Weights of a small GPT-style language model, trained from scratch on English Wikipedia: a variant of SOAP for these matrices, 706M tokens.
Each number is 200 + 20 x the weight over the matrix's rms, rounded and kept within 0 to 999. Layers, rows and columns count from 0.

# down: layer 2 MLP down (transposed), 3072x768, rms 0.0295, rows 2413-2481, columns 192-239
# up: layer 2 MLP up, 3072x768, rms 0.0295, rows 2414-2482, columns 192-239
down2413,207,179,192,233,204,191,201,252,213,205,220,204,233,208,219,180,221,171,171,205,187,196,214,230,196,170,259,200,168,189,190,249,195,191,244,215,187,205,231,211,178,225,181,218,190,215,184,199
up2414,183,196,154,207,201,205,183,203,173,195,190,173,179,244,224,182,225,201,191,168,193,213,167,210,241,172,197,200,210,215,225,196,199,193,207,199,201,232,218,196,184,152,189,194,235,191,179,189
down2414,219,177,203,179,216,222,196,181,218,220,152,190,205,215,220,156,205,230,188,202,220,189,198,196,216,197,215,206,198,195,212,179,170,212,222,218,187,202,217,197,212,193,179,233,191,186,196,173
up2415,181,187,225,165,207,200,205,208,221,205,190,190,172,198,207,215,225,198,157,178,220,229,200,218,172,193,167,173,199,204,185,213,219,209,195,184,163,167,198,168,179,201,198,215,180,200,214,217
down2415,228,231,174,214,212,216,216,224,217,197,226,226,203,189,177,180,231,203,201,199,215,191,231,179,219,215,196,203,207,207,184,180,179,202,201,179,194,199,185,241,217,177,203,199,210,215,153,173
up2416,199,232,193,224,177,196,231,204,184,162,195,156,186,228,210,199,186,200,185,194,172,209,230,197,205,204,211,239,171,211,199,195,194,190,199,195,244,188,152,212,205,201,210,213,193,181,185,247
down2416,203,199,207,196,200,209,201,202,190,213,201,198,231,167,189,189,223,177,184,203,193,198,227,204,212,184,187,193,211,180,183,191,206,212,195,215,188,210,203,253,213,189,171,199,223,236,193,170
up2417,200,230,166,184,188,199,213,214,209,241,225,207,251,202,215,174,211,168,192,185,163,179,196,231,216,188,250,210,211,184,191,199,182,188,208,134,215,187,221,175,221,198,190,206,214,204,186,235
down2417,200,218,216,189,204,218,206,191,199,186,181,178,152,199,222,227,214,233,214,211,182,192,191,190,207,267,194,183,245,187,169,212,224,234,227,173,208,209,219,193,187,218,210,204,182,225,182,175
up2418,229,225,246,194,225,188,231,191,201,213,188,213,198,194,192,170,190,228,203,196,173,213,174,165,217,161,176,214,186,222,212,211,197,214,210,203,184,215,217,219,173,197,184,210,204,213,196,200
down2418,164,184,228,212,195,213,209,208,186,192,195,218,190,197,238,206,168,193,204,193,199,163,207,231,207,231,172,234,212,242,201,192,184,167,196,201,229,216,209,202,218,198,223,212,190,226,174,187
up2419,237,211,227,217,200,191,197,187,187,177,193,175,236,228,170,178,198,188,190,218,191,177,216,179,197,204,190,209,196,195,202,222,202,205,199,171,221,238,209,238,234,196,187,179,204,165,181,175
down2419,190,185,234,205,219,211,191,189,219,197,195,219,193,186,215,190,200,178,181,213,229,212,195,205,208,190,200,205,164,168,173,180,184,210,204,181,192,258,192,151,235,223,214,184,206,188,202,228
up2420,200,205,204,205,186,183,205,228,244,185,202,173,165,186,218,185,161,214,236,226,225,217,177,209,202,172,174,165,234,197,215,207,216,198,183,196,208,226,204,172,220,214,202,208,204,219,218,198
down2420,190,170,208,169,215,251,206,201,218,196,194,211,200,183,206,177,197,159,184,206,213,181,179,199,207,191,164,197,191,212,216,253,195,213,193,206,206,219,173,205,193,197,178,192,202,206,153,230
up2421,208,190,209,180,204,246,192,189,197,183,196,164,209,204,164,190,169,191,212,200,192,187,191,234,214,187,217,191,193,198,210,247,207,205,202,219,236,198,165,223,174,210,176,207,186,212,217,192
down2421,221,156,222,248,234,207,209,211,185,193,202,214,204,242,201,207,195,198,193,178,160,202,178,211,230,212,179,171,224,171,189,169,198,177,218,239,222,225,202,215,197,228,189,172,205,211,192,202
up2422,207,186,224,186,206,219,200,179,192,207,254,182,189,216,222,204,245,208,213,175,197,190,192,223,215,197,188,210,188,226,192,225,212,207,214,181,208,192,202,170,201,167,219,199,214,175,202,151
down2422,230,207,215,212,197,209,195,177,216,205,185,221,213,225,201,203,170,215,198,211,197,193,166,175,202,184,199,196,197,201,234,230,187,203,170,179,193,212,165,177,193,246,201,233,209,200,208,215
up2423,215,193,222,235,232,173,188,176,213,161,204,186,196,194,211,200,180,183,202,175,180,191,211,217,209,193,202,217,222,228,199,216,184,224,232,195,193,198,189,203,171,217,198,192,188,165,163,209
down2423,220,216,191,179,196,205,214,195,215,175,173,196,215,206,194,230,177,201,190,198,200,183,186,226,215,234,190,199,203,187,214,158,202,196,202,191,194,210,202,211,197,190,213,256,224,211,183,190
up2424,160,212,190,186,193,196,158,188,204,174,200,196,221,216,188,162,207,248,204,196,239,203,204,195,209,162,168,211,175,162,220,230,178,184,211,233,174,194,208,185,153,198,140,182,226,186,200,177
down2424,216,177,240,220,203,172,234,213,214,182,201,210,218,201,192,178,212,175,198,183,177,178,204,177,200,199,193,232,184,211,220,196,202,188,191,137,204,223,188,219,209,167,204,216,217,168,200,211
up2425,194,244,203,203,194,185,181,178,193,205,211,211,208,198,185,148,217,216,235,192,199,194,223,219,253,224,204,182,188,206,195,226,217,211,212,200,218,200,201,207,210,208,197,211,208,188,207,174
down2425,194,196,181,180,199,213,186,162,164,179,193,190,182,222,175,213,203,184,204,201,221,179,216,219,209,224,170,178,207,178,183,224,196,211,231,182,224,234,180,207,181,207,202,228,199,223,193,200
up2426,204,182,190,177,197,172,215,182,212,196,220,179,207,210,199,153,214,186,217,204,213,201,190,212,183,200,219,184,181,205,219,215,187,213,190,231,203,197,212,202,165,196,202,197,207,215,237,206
down2426,209,203,228,188,196,209,194,190,183,198,186,235,199,199,216,201,219,204,207,203,218,204,199,173,200,202,183,219,201,181,176,199,237,213,202,175,183,264,215,205,230,244,218,205,202,228,205,205
up2427,159,196,186,185,211,247,202,218,188,247,209,199,189,226,232,193,194,160,216,170,145,209,204,206,168,211,221,225,222,166,182,192,238,203,180,179,248,225,217,198,225,222,179,199,216,201,204,190
down2427,178,206,192,226,222,190,203,214,208,197,183,190,160,211,185,194,211,216,221,205,223,179,232,215,206,230,219,222,199,252,212,186,227,167,195,177,214,221,162,203,201,233,181,192,234,160,216,167
up2428,209,227,206,213,196,227,204,198,189,187,207,209,142,205,189,207,216,214,221,208,161,203,238,204,217,216,173,191,196,203,227,228,175,163,186,198,178,189,206,244,199,206,225,226,240,194,237,170
down2428,226,169,212,205,216,218,194,214,205,228,174,184,234,221,173,184,173,186,178,197,212,214,189,213,186,200,222,209,187,217,195,202,234,190,212,206,185,194,211,197,228,185,205,192,209,185,174,209
up2429,184,232,231,188,215,208,228,205,203,220,170,237,187,187,200,213,182,191,196,181,205,180,189,198,191,225,153,193,200,189,207,201,194,194,202,194,198,208,175,241,181,223,151,222,198,221,209,181
down2429,166,193,196,219,215,191,212,208,213,217,175,189,198,209,204,221,195,185,183,177,204,252,227,184,233,193,213,221,174,218,224,205,183,182,191,211,210,203,194,150,225,191,224,215,223,210,200,214
up2430,211,204,222,197,181,191,184,201,220,223,182,170,235,195,162,192,211,211,181,209,187,166,171,237,240,199,211,208,220,205,223,191,214,205,231,179,247,163,219,226,204,160,178,202,206,197,238,233
down2430,180,184,200,192,188,221,221,184,164,224,239,197,192,228,220,170,222,190,191,247,187,187,178,167,188,201,182,174,186,191,229,186,210,194,227,196,197,204,238,213,181,216,231,179,172,189,189,196
up2431,199,233,184,198,207,248,213,236,199,216,200,233,194,204,166,210,222,210,204,209,220,175,180,197,208,165,211,189,192,215,215,218,198,191,185,172,209,206,198,219,203,218,211,203,204,221,190,204
down2431,198,164,208,190,199,182,192,210,191,207,194,183,221,169,178,211,158,207,207,225,186,185,217,215,195,203,189,194,188,174,202,186,198,203,200,209,207,210,195,212,201,182,180,178,195,217,208,202
up2432,155,180,236,188,193,165,201,216,195,197,251,214,196,196,213,220,175,190,228,244,209,186,201,227,203,226,202,201,176,150,217,185,220,177,173,206,181,212,207,191,220,213,200,178,171,238,204,142
down2432,206,224,194,171,179,163,201,188,204,213,206,203,198,203,187,188,226,203,209,190,169,224,199,208,216,207,218,209,195,183,228,188,168,163,199,180,148,186,192,228,185,171,214,203,228,212,194,231
up2433,190,182,184,216,174,173,244,209,190,202,182,195,234,194,190,235,177,194,185,210,168,178,227,220,237,230,218,191,231,205,161,209,189,229,191,189,207,181,194,148,212,176,190,207,220,224,198,189
down2433,203,177,182,200,227,186,202,189,182,217,218,203,207,212,218,185,195,198,205,236,193,167,215,218,200,192,202,190,157,203,184,188,179,195,193,226,231,187,216,191,202,208,214,220,200,194,186,201
up2434,218,227,191,203,199,188,206,219,200,204,220,199,186,182,200,201,202,173,206,217,178,207,184,161,223,216,181,174,175,182,192,172,199,191,185,175,232,226,149,193,194,223,190,220,208,206,219,200
down2434,167,187,234,214,210,205,224,193,195,171,200,240,198,171,229,210,208,224,172,223,201,220,205,226,174,193,212,216,216,212,192,198,197,188,199,214,221,207,199,185,197,159,205,198,176,190,207,196
up2435,193,174,196,172,195,194,175,175,222,200,185,214,195,245,211,198,204,167,206,202,195,232,208,186,231,184,203,189,211,187,191,220,192,222,231,194,212,195,176,179,199,260,214,181,221,165,192,181
down2435,207,207,223,182,183,205,168,183,182,219,211,213,196,167,210,164,207,264,235,228,193,237,196,204,177,182,189,204,198,198,205,187,222,189,168,177,215,201,207,200,239,193,214,246,217,192,181,196
up2436,209,200,211,220,226,198,226,236,188,160,181,216,210,219,199,196,170,228,178,202,243,190,186,182,194,200,180,190,172,228,223,224,207,225,188,214,180,221,181,239,252,240,188,211,215,179,187,200
down2436,203,182,217,233,196,206,215,193,208,158,219,207,232,195,163,195,172,202,196,193,192,173,213,238,195,198,216,193,209,170,183,218,190,208,223,170,188,162,214,226,166,200,203,218,167,184,211,234
up2437,184,231,193,239,199,194,217,170,213,218,229,158,212,223,179,208,210,244,211,213,201,217,218,240,225,207,199,194,184,189,240,189,153,194,198,210,200,203,217,211,200,185,242,195,201,178,182,184
down2437,231,202,178,194,232,176,180,190,170,205,214,200,192,211,187,159,256,188,142,183,193,143,183,202,229,182,231,195,208,195,144,193,205,172,198,217,205,203,203,161,276,191,184,203,208,219,176,192
up2438,191,236,218,199,199,185,236,217,197,213,201,173,189,182,169,182,198,221,175,219,215,211,158,215,199,204,205,208,221,218,205,213,185,172,190,197,229,217,194,196,166,192,231,202,199,194,217,208
down2438,210,193,228,201,185,174,181,158,164,164,164,210,194,192,192,192,207,188,193,206,207,211,182,189,187,170,208,265,216,217,213,222,185,187,193,201,232,209,169,196,181,210,166,188,195,222,179,224
up2439,184,201,202,230,205,213,181,174,199,177,153,171,185,157,200,175,219,210,197,227,223,231,178,212,208,182,189,196,207,217,228,197,177,238,189,196,193,165,210,199,196,205,173,178,231,206,172,210
down2439,210,188,196,197,227,218,228,169,167,234,207,217,216,221,173,230,209,179,188,190,175,163,211,217,160,187,222,212,191,189,207,180,192,184,160,216,228,166,199,198,223,191,197,204,164,210,198,207
up2440,228,240,210,222,202,191,214,181,225,207,215,194,201,210,204,212,198,164,178,211,212,181,187,209,224,216,213,188,206,198,193,193,206,194,190,237,203,186,217,212,186,202,162,209,150,215,172,200
down2440,214,183,217,216,222,227,198,193,201,208,199,200,198,229,233,173,213,203,214,207,186,178,225,180,177,154,207,184,192,230,210,178,184,170,224,180,190,199,208,182,229,231,216,182,214,200,233,162
up2441,207,217,184,180,195,207,195,170,195,187,186,188,190,178,177,188,194,187,179,202,186,199,197,202,197,195,206,225,195,194,219,173,204,238,174,228,206,223,206,190,174,169,184,201,201,215,172,185
down2441,176,199,215,199,224,194,203,162,221,211,192,177,158,218,213,263,210,184,182,202,223,207,203,207,199,203,182,195,245,190,225,202,187,205,221,212,216,182,185,194,170,207,170,206,214,195,183,192
up2442,199,196,223,189,173,179,187,202,172,202,206,173,205,174,192,198,214,197,190,208,188,198,178,173,222,202,204,215,170,200,160,173,173,171,174,216,215,236,193,210,188,176,196,193,214,156,201,186
down2442,170,228,210,210,257,214,183,171,252,183,175,215,185,248,169,225,205,158,220,161,226,205,172,206,173,205,160,208,199,243,171,181,197,224,241,174,243,173,189,215,155,225,207,225,201,204,209,215
up2443,248,171,210,208,205,203,200,201,183,237,209,199,196,196,210,184,188,227,234,179,213,205,221,221,217,213,190,206,172,191,202,188,179,212,214,232,215,191,170,216,194,146,146,194,181,215,190,233
down2443,200,225,214,179,188,243,213,243,204,209,193,218,226,200,217,223,219,191,169,199,174,171,193,203,183,191,160,186,195,177,221,208,182,202,197,255,213,240,219,199,198,196,216,197,179,219,184,173
up2444,180,208,189,208,189,188,232,181,200,232,186,185,198,199,219,212,199,216,247,197,227,192,162,191,190,205,220,188,224,204,175,174,193,171,216,202,219,214,200,239,193,196,206,216,209,183,164,190
down2444,195,188,200,167,201,176,201,203,187,190,199,204,180,198,198,165,225,207,207,173,197,197,183,205,240,177,189,177,222,196,185,219,207,215,226,220,187,209,210,164,172,226,270,176,209,180,212,207
up2445,226,197,205,249,191,207,236,242,215,215,148,198,179,200,210,215,186,194,184,189,185,242,209,193,177,213,190,194,223,198,195,207,190,227,193,194,216,184,191,231,216,206,184,214,220,198,203,235
down2445,176,205,204,206,223,210,180,213,190,213,210,191,214,221,186,205,173,223,209,214,197,203,193,176,188,222,281,196,220,190,199,222,215,186,191,206,192,217,226,185,208,204,172,200,186,172,221,173
up2446,198,175,184,195,194,231,197,172,219,150,193,236,202,235,238,223,246,188,200,162,201,211,248,227,234,176,199,215,167,198,173,200,223,211,211,211,199,226,174,183,190,191,176,213,209,174,203,157
down2446,214,183,215,196,179,202,171,201,215,206,215,181,224,187,176,226,209,188,199,177,193,244,237,187,191,208,241,179,210,203,250,192,174,208,209,205,203,211,190,187,180,192,243,199,230,184,226,221
up2447,241,209,220,197,211,230,203,201,256,166,203,195,194,226,194,187,217,189,206,189,200,181,197,187,193,206,205,237,183,196,211,190,178,214,208,183,168,218,202,195,186,182,213,230,167,184,200,189
down2447,180,200,216,228,200,213,172,169,167,256,212,219,205,188,241,225,191,209,194,211,179,215,173,171,180,194,203,224,226,216,161,250,177,194,209,229,187,214,224,208,227,192,198,172,189,198,155,189
up2448,204,206,199,201,180,189,151,213,195,218,227,191,228,229,175,220,207,191,189,199,185,185,213,192,204,176,187,256,154,231,217,199,198,189,201,151,229,185,195,212,214,196,209,202,162,182,188,234
down2448,178,196,159,219,201,160,192,231,219,162,206,185,153,224,185,236,197,172,213,190,217,198,183,170,215,223,242,167,197,222,170,169,201,215,216,197,155,229,193,216,222,186,186,166,162,202,173,229
up2449,202,176,209,203,209,224,227,203,198,209,190,149,197,199,184,184,206,191,182,186,235,169,210,182,189,224,219,212,173,213,188,212,232,183,206,201,202,197,216,200,222,178,206,201,232,187,185,240
down2449,227,188,241,212,202,224,215,184,176,200,161,205,213,213,189,242,209,198,228,210,208,208,226,225,195,205,195,186,176,229,187,218,224,214,215,210,204,193,190,203,192,200,181,230,175,183,233,219
up2450,241,241,212,207,218,160,228,190,190,209,219,189,174,217,228,204,219,227,191,216,187,212,237,189,193,182,194,207,206,200,186,234,191,170,211,198,226,203,185,198,215,175,216,239,177,182,220,195
down2450,185,212,207,168,235,185,197,202,207,187,193,224,190,193,220,217,198,224,190,204,234,196,208,165,232,199,227,220,213,162,179,190,216,239,164,184,196,187,210,217,197,231,211,216,198,191,200,204
up2451,167,191,214,203,228,223,227,182,206,186,196,226,155,215,185,214,207,229,170,198,185,197,206,198,200,187,203,196,184,215,224,234,195,207,235,244,183,188,195,194,228,219,185,202,187,230,181,202
down2451,206,189,221,216,208,188,181,204,196,247,209,216,211,167,224,204,207,187,225,187,199,200,200,179,178,226,206,177,214,220,213,191,221,235,178,199,195,162,209,214,231,182,197,178,204,213,196,213
up2452,235,145,186,186,173,198,198,197,203,196,186,194,199,194,237,165,209,210,178,185,250,220,185,193,232,231,232,216,199,185,203,225,176,191,127,195,183,215,180,177,184,184,181,231,225,190,210,231
down2452,203,174,236,221,213,189,207,207,215,217,196,199,223,231,219,177,181,220,203,190,233,195,215,214,197,215,215,208,199,209,175,215,203,212,224,188,207,205,206,198,193,160,227,196,197,192,197,176
up2453,210,192,207,221,196,187,193,159,226,194,266,226,200,166,199,183,190,204,219,200,211,210,191,172,198,157,220,214,219,166,220,198,165,197,232,203,176,214,200,194,175,208,205,216,202,215,218,204
down2453,210,179,195,195,177,198,181,192,187,175,211,195,197,173,202,186,207,180,190,210,172,199,193,207,186,189,175,212,193,197,198,187,218,152,196,207,210,216,181,185,184,190,216,184,224,196,259,197
up2454,169,218,202,165,182,238,222,181,217,183,156,225,219,201,224,187,214,198,235,159,174,217,213,189,185,213,233,193,150,181,215,184,205,192,218,161,201,223,184,209,197,202,187,218,188,216,207,206
down2454,186,226,177,212,235,201,242,219,173,229,229,214,172,175,187,207,200,217,178,235,217,160,198,194,208,183,206,182,238,180,202,202,205,198,179,237,207,165,180,177,173,209,176,224,239,193,220,171
up2455,243,215,208,179,209,221,241,216,213,173,189,185,193,191,211,183,187,203,224,170,198,212,185,191,203,199,203,187,216,210,206,177,183,218,168,194,220,216,204,192,245,202,192,189,210,188,204,170
down2455,190,200,155,192,206,186,200,189,194,183,188,201,182,206,207,196,200,218,193,216,192,228,225,197,203,233,178,213,205,210,199,194,206,169,229,201,196,205,172,214,202,166,196,163,185,211,197,235
up2456,180,186,201,208,203,201,206,193,209,216,203,204,216,224,163,194,210,191,217,187,221,179,236,200,172,238,193,184,209,187,161,231,207,179,210,218,208,220,190,192,224,180,201,195,166,202,161,207
down2456,217,154,204,156,207,213,227,191,201,177,203,213,217,191,182,209,181,201,193,198,219,184,186,195,207,218,219,225,197,211,192,230,196,216,208,222,184,214,195,215,193,189,186,218,185,181,211,169
up2457,218,188,196,181,174,185,188,205,216,181,204,177,208,187,182,185,203,182,177,201,224,187,193,201,185,209,218,200,214,204,190,212,204,191,208,188,200,242,194,214,158,195,180,225,198,221,184,194
down2457,186,226,175,203,217,163,209,178,180,210,211,215,199,194,210,221,201,200,218,235,201,196,191,216,188,203,171,207,189,203,188,180,187,182,174,196,207,189,223,187,223,168,229,189,236,177,230,208
up2458,201,215,182,190,210,163,186,199,176,210,194,179,206,198,203,200,201,199,216,229,173,202,186,196,184,225,147,170,187,206,181,179,199,180,217,158,213,232,191,219,173,186,205,170,162,238,226,215
down2458,198,215,195,171,210,175,200,184,212,202,201,212,180,211,234,184,226,191,153,204,228,201,194,214,227,189,213,215,189,233,181,208,191,174,198,183,208,231,201,172,199,251,191,219,198,172,211,225
up2459,237,219,186,222,204,189,178,207,239,197,202,180,201,226,194,209,213,235,219,259,221,244,190,223,228,184,192,212,189,244,220,225,175,208,249,195,196,197,232,198,238,174,243,162,206,174,198,189
down2459,211,205,179,223,199,201,219,232,202,220,196,204,184,190,210,196,166,204,184,258,191,190,196,174,159,193,177,210,192,190,232,191,152,199,212,160,180,207,185,188,208,200,226,174,198,204,226,193
up2460,168,191,158,206,189,209,201,220,178,209,192,225,218,194,208,181,200,186,211,211,177,197,201,205,192,218,204,166,231,205,172,191,204,202,195,209,186,188,157,187,182,206,195,215,234,223,222,215
down2460,196,228,203,203,191,223,201,185,200,197,201,188,226,186,245,194,225,177,159,214,210,216,213,197,191,169,207,198,178,199,216,206,173,193,200,230,224,235,203,227,208,221,202,182,195,180,210,212
up2461,225,216,198,195,249,164,186,212,197,208,196,199,171,185,196,233,178,185,225,195,184,200,209,218,187,212,216,189,191,203,187,182,208,202,190,201,201,192,199,178,222,193,196,202,189,174,198,193
down2461,195,179,200,191,182,192,191,175,191,188,196,187,206,184,199,201,209,201,199,194,227,228,177,183,222,258,171,193,199,207,164,216,200,239,198,217,197,202,225,193,177,213,189,201,217,244,201,216
up2462,219,205,219,198,181,208,216,188,204,215,170,178,175,192,216,197,183,188,195,181,187,172,202,212,205,207,233,174,159,222,192,203,206,194,223,227,212,232,219,195,200,207,203,158,195,200,199,172
down2462,186,194,157,204,219,222,206,191,196,219,171,207,199,225,194,216,209,190,185,217,203,177,164,258,226,190,221,197,170,173,197,183,210,171,201,178,250,178,212,199,212,210,199,223,206,185,207,215
up2463,222,187,212,190,170,189,212,213,223,231,195,210,194,210,201,203,183,188,203,215,199,211,192,183,265,173,173,179,200,175,209,199,186,239,185,219,185,192,206,192,217,194,242,183,183,181,172,218
down2463,257,196,187,237,193,217,187,221,207,221,170,192,221,174,198,196,205,233,184,204,188,218,178,189,217,203,197,210,211,226,161,191,187,213,184,187,158,206,203,191,224,226,189,194,197,191,199,193
up2464,209,210,186,217,201,220,195,213,185,218,184,207,190,203,218,237,169,199,254,210,217,179,225,195,190,216,165,189,157,207,220,183,207,201,192,207,212,190,195,218,182,226,236,222,223,172,214,227
down2464,178,202,180,169,220,190,230,198,228,180,192,200,195,232,214,220,205,239,197,198,210,207,175,174,195,218,200,242,207,184,199,177,184,192,210,189,180,223,198,190,192,206,220,167,233,244,174,207
up2465,205,214,184,190,206,202,187,185,187,218,207,176,180,261,200,154,195,186,239,214,197,180,209,172,231,192,203,254,187,245,192,181,210,199,225,210,183,198,208,257,212,181,205,182,172,205,179,209
down2465,177,183,224,198,208,180,211,242,189,208,222,208,200,201,222,194,175,204,211,198,198,203,186,200,175,219,193,216,210,251,225,161,205,217,174,212,230,208,187,193,179,182,214,192,201,197,162,219
up2466,206,256,171,195,188,196,232,188,216,202,219,197,210,225,199,186,180,221,201,184,209,161,175,189,186,223,195,186,193,212,166,198,185,200,210,218,180,199,213,198,189,191,213,182,219,208,235,168
down2466,202,174,189,226,190,226,193,222,232,228,202,192,173,173,202,154,160,195,200,167,215,223,176,192,188,201,201,213,240,185,218,194,200,189,210,192,187,203,221,195,208,202,193,214,210,195,206,204
up2467,236,203,210,230,196,178,184,220,229,210,230,198,228,194,224,181,197,212,211,221,208,199,214,160,197,202,200,209,208,188,232,209,171,182,201,222,225,236,236,231,221,183,183,200,165,206,189,207
down2467,223,177,178,198,214,206,210,229,232,225,237,198,210,217,175,222,221,197,158,229,193,188,205,185,191,245,230,225,203,206,197,198,212,212,183,198,181,188,227,196,191,221,169,175,211,177,192,212
up2468,214,230,204,217,197,215,207,209,196,217,169,198,183,196,191,232,220,185,177,209,197,224,158,206,196,184,207,211,142,222,205,215,216,166,230,199,199,209,215,182,217,212,198,198,195,184,224,195
down2468,180,218,177,190,229,192,217,223,175,227,224,201,195,184,225,186,216,190,221,177,208,188,206,198,178,183,185,213,228,193,214,205,159,198,196,223,238,213,221,235,194,209,201,241,190,199,193,180
up2469,209,217,158,248,222,204,190,194,195,188,221,206,197,192,175,210,198,150,197,176,194,213,200,203,195,174,186,159,170,149,192,218,176,232,197,194,226,219,201,163,212,178,200,165,177,198,229,224
down2469,167,218,222,203,198,196,194,160,177,184,202,141,217,166,179,210,246,170,189,181,215,167,177,214,221,198,183,212,225,231,219,191,193,214,203,164,207,185,177,213,188,216,190,174,182,177,203,190
up2470,172,146,177,237,204,232,217,221,218,201,189,216,176,203,203,221,209,158,231,189,185,203,225,206,211,173,174,195,228,247,196,194,180,199,228,177,163,232,199,210,200,199,198,184,175,223,254,150
down2470,203,194,230,225,195,184,174,200,189,246,184,179,200,216,203,243,206,192,198,198,190,201,192,194,221,197,202,216,196,231,181,208,224,187,205,178,194,200,174,231,187,167,174,211,220,212,211,169
up2471,190,198,200,230,199,209,216,253,239,212,147,217,190,194,219,184,176,175,213,184,197,244,191,209,208,187,213,185,171,216,225,202,154,184,205,210,187,235,227,186,198,222,191,204,178,203,213,212
down2471,207,210,199,205,204,203,201,209,159,231,199,193,220,180,199,182,213,186,207,200,201,184,172,229,184,216,206,211,224,216,199,219,192,232,193,213,181,209,199,148,213,190,223,220,186,217,205,196
up2472,213,202,190,246,179,183,186,192,166,185,232,209,192,229,218,215,165,185,198,206,228,181,185,221,218,198,222,187,226,185,216,213,196,219,210,184,220,202,183,181,181,232,202,187,193,201,211,247
down2472,195,176,221,230,161,190,191,180,165,248,221,182,232,197,191,172,194,232,165,186,217,211,193,197,209,249,202,180,184,200,236,196,218,184,160,189,197,244,241,179,175,208,154,186,214,244,163,213
up2473,209,198,195,240,240,218,189,191,175,194,193,182,184,173,209,180,249,222,176,197,196,145,184,190,199,214,212,220,203,196,209,207,191,156,189,215,220,174,174,206,193,169,194,206,155,177,237,212
down2473,201,220,183,199,192,193,174,210,183,205,232,210,206,225,176,181,213,198,223,218,217,192,181,222,198,190,209,212,202,193,182,224,191,210,200,159,200,160,202,183,197,182,209,203,224,167,163,195
up2474,162,184,199,206,153,199,223,181,192,242,188,241,208,190,174,184,222,179,212,193,205,190,171,232,192,209,160,183,230,210,221,204,207,182,202,185,187,184,187,196,181,187,244,187,232,222,209,209
down2474,192,216,196,202,211,221,233,211,235,222,176,204,167,225,192,189,189,194,199,201,232,183,206,192,214,234,217,193,175,217,208,195,180,180,180,151,188,225,175,221,202,204,212,174,207,236,199,226
up2475,176,198,178,202,248,173,215,157,193,205,186,220,205,220,199,206,201,164,173,203,207,238,197,172,149,208,147,187,191,169,199,174,198,223,213,185,233,211,214,214,207,185,189,192,202,220,221,192
down2475,201,178,220,177,219,191,198,172,248,212,159,187,206,222,198,176,168,222,228,217,201,177,184,188,182,182,213,193,231,216,173,177,185,189,203,171,213,214,200,257,190,227,169,148,227,218,219,194
up2476,185,200,155,206,207,214,210,239,217,177,212,204,189,171,200,202,211,201,216,212,212,201,184,210,177,235,182,187,231,213,187,207,201,215,188,197,165,202,188,171,202,204,165,185,234,205,199,187
down2476,202,177,188,191,211,219,185,215,182,187,190,206,213,213,211,182,201,206,190,198,215,194,198,175,226,169,181,179,166,184,210,193,177,205,239,216,230,228,231,200,206,199,182,205,186,183,199,210
up2477,182,186,207,207,189,200,226,189,202,217,179,200,203,146,188,216,172,165,224,209,179,191,191,210,184,243,204,234,212,221,213,192,219,208,151,173,186,244,175,215,205,174,194,186,183,192,211,202
down2477,180,183,163,210,197,196,249,201,191,182,219,205,190,207,229,197,193,171,203,202,162,158,205,212,186,181,181,162,202,231,246,240,231,193,177,220,198,179,173,203,209,188,183,199,149,202,202,193
up2478,190,167,215,212,197,208,220,202,194,212,179,219,171,208,203,189,209,213,177,211,190,220,170,219,154,216,199,190,191,198,189,206,234,175,222,179,195,221,171,216,211,188,220,217,179,208,169,213
down2478,214,166,182,217,197,187,190,240,206,171,212,239,195,182,206,170,234,208,205,201,185,197,205,210,215,185,242,218,181,222,233,218,202,221,206,187,190,240,221,245,205,217,204,200,174,196,176,247
up2479,197,188,216,227,198,225,173,178,210,188,194,218,225,160,181,212,207,182,226,217,248,150,186,166,166,187,156,174,196,234,188,201,226,230,223,191,210,209,180,181,206,172,187,204,189,241,207,223
down2479,169,204,227,185,173,173,258,190,180,199,229,180,197,195,214,200,207,216,177,184,214,228,217,220,215,188,219,220,202,150,219,194,222,209,198,194,225,207,210,197,197,219,197,196,202,199,230,199
up2480,197,196,205,220,214,195,196,198,217,182,203,176,222,222,176,232,226,180,219,207,233,210,171,244,201,205,185,216,225,219,215,181,199,215,205,191,198,180,215,184,215,193,222,226,192,199,214,191
down2480,227,185,204,221,203,203,217,176,206,207,188,198,209,214,204,242,211,226,203,199,269,188,204,212,217,192,195,226,190,187,189,227,216,215,219,215,204,195,193,258,223,194,217,198,186,170,211,235
up2481,231,221,245,220,239,222,180,178,159,183,186,183,208,203,199,173,210,186,201,226,200,200,203,192,178,229,221,221,193,192,204,152,194,196,175,223,249,250,150,207,204,205,124,202,217,243,217,217
down2481,183,215,206,227,208,166,201,215,171,173,219,234,196,223,185,209,224,212,204,175,192,208,218,194,196,160,211,240,229,168,205,233,202,182,201,223,223,208,172,211,185,185,185,233,179,198,220,215
up2482,172,181,198,229,205,217,190,212,199,208,222,213,199,194,198,235,161,166,205,195,214,196,163,184,210,205,220,220,199,209,223,171,191,228,197,210,205,185,199,205,210,173,206,209,200,198,245,173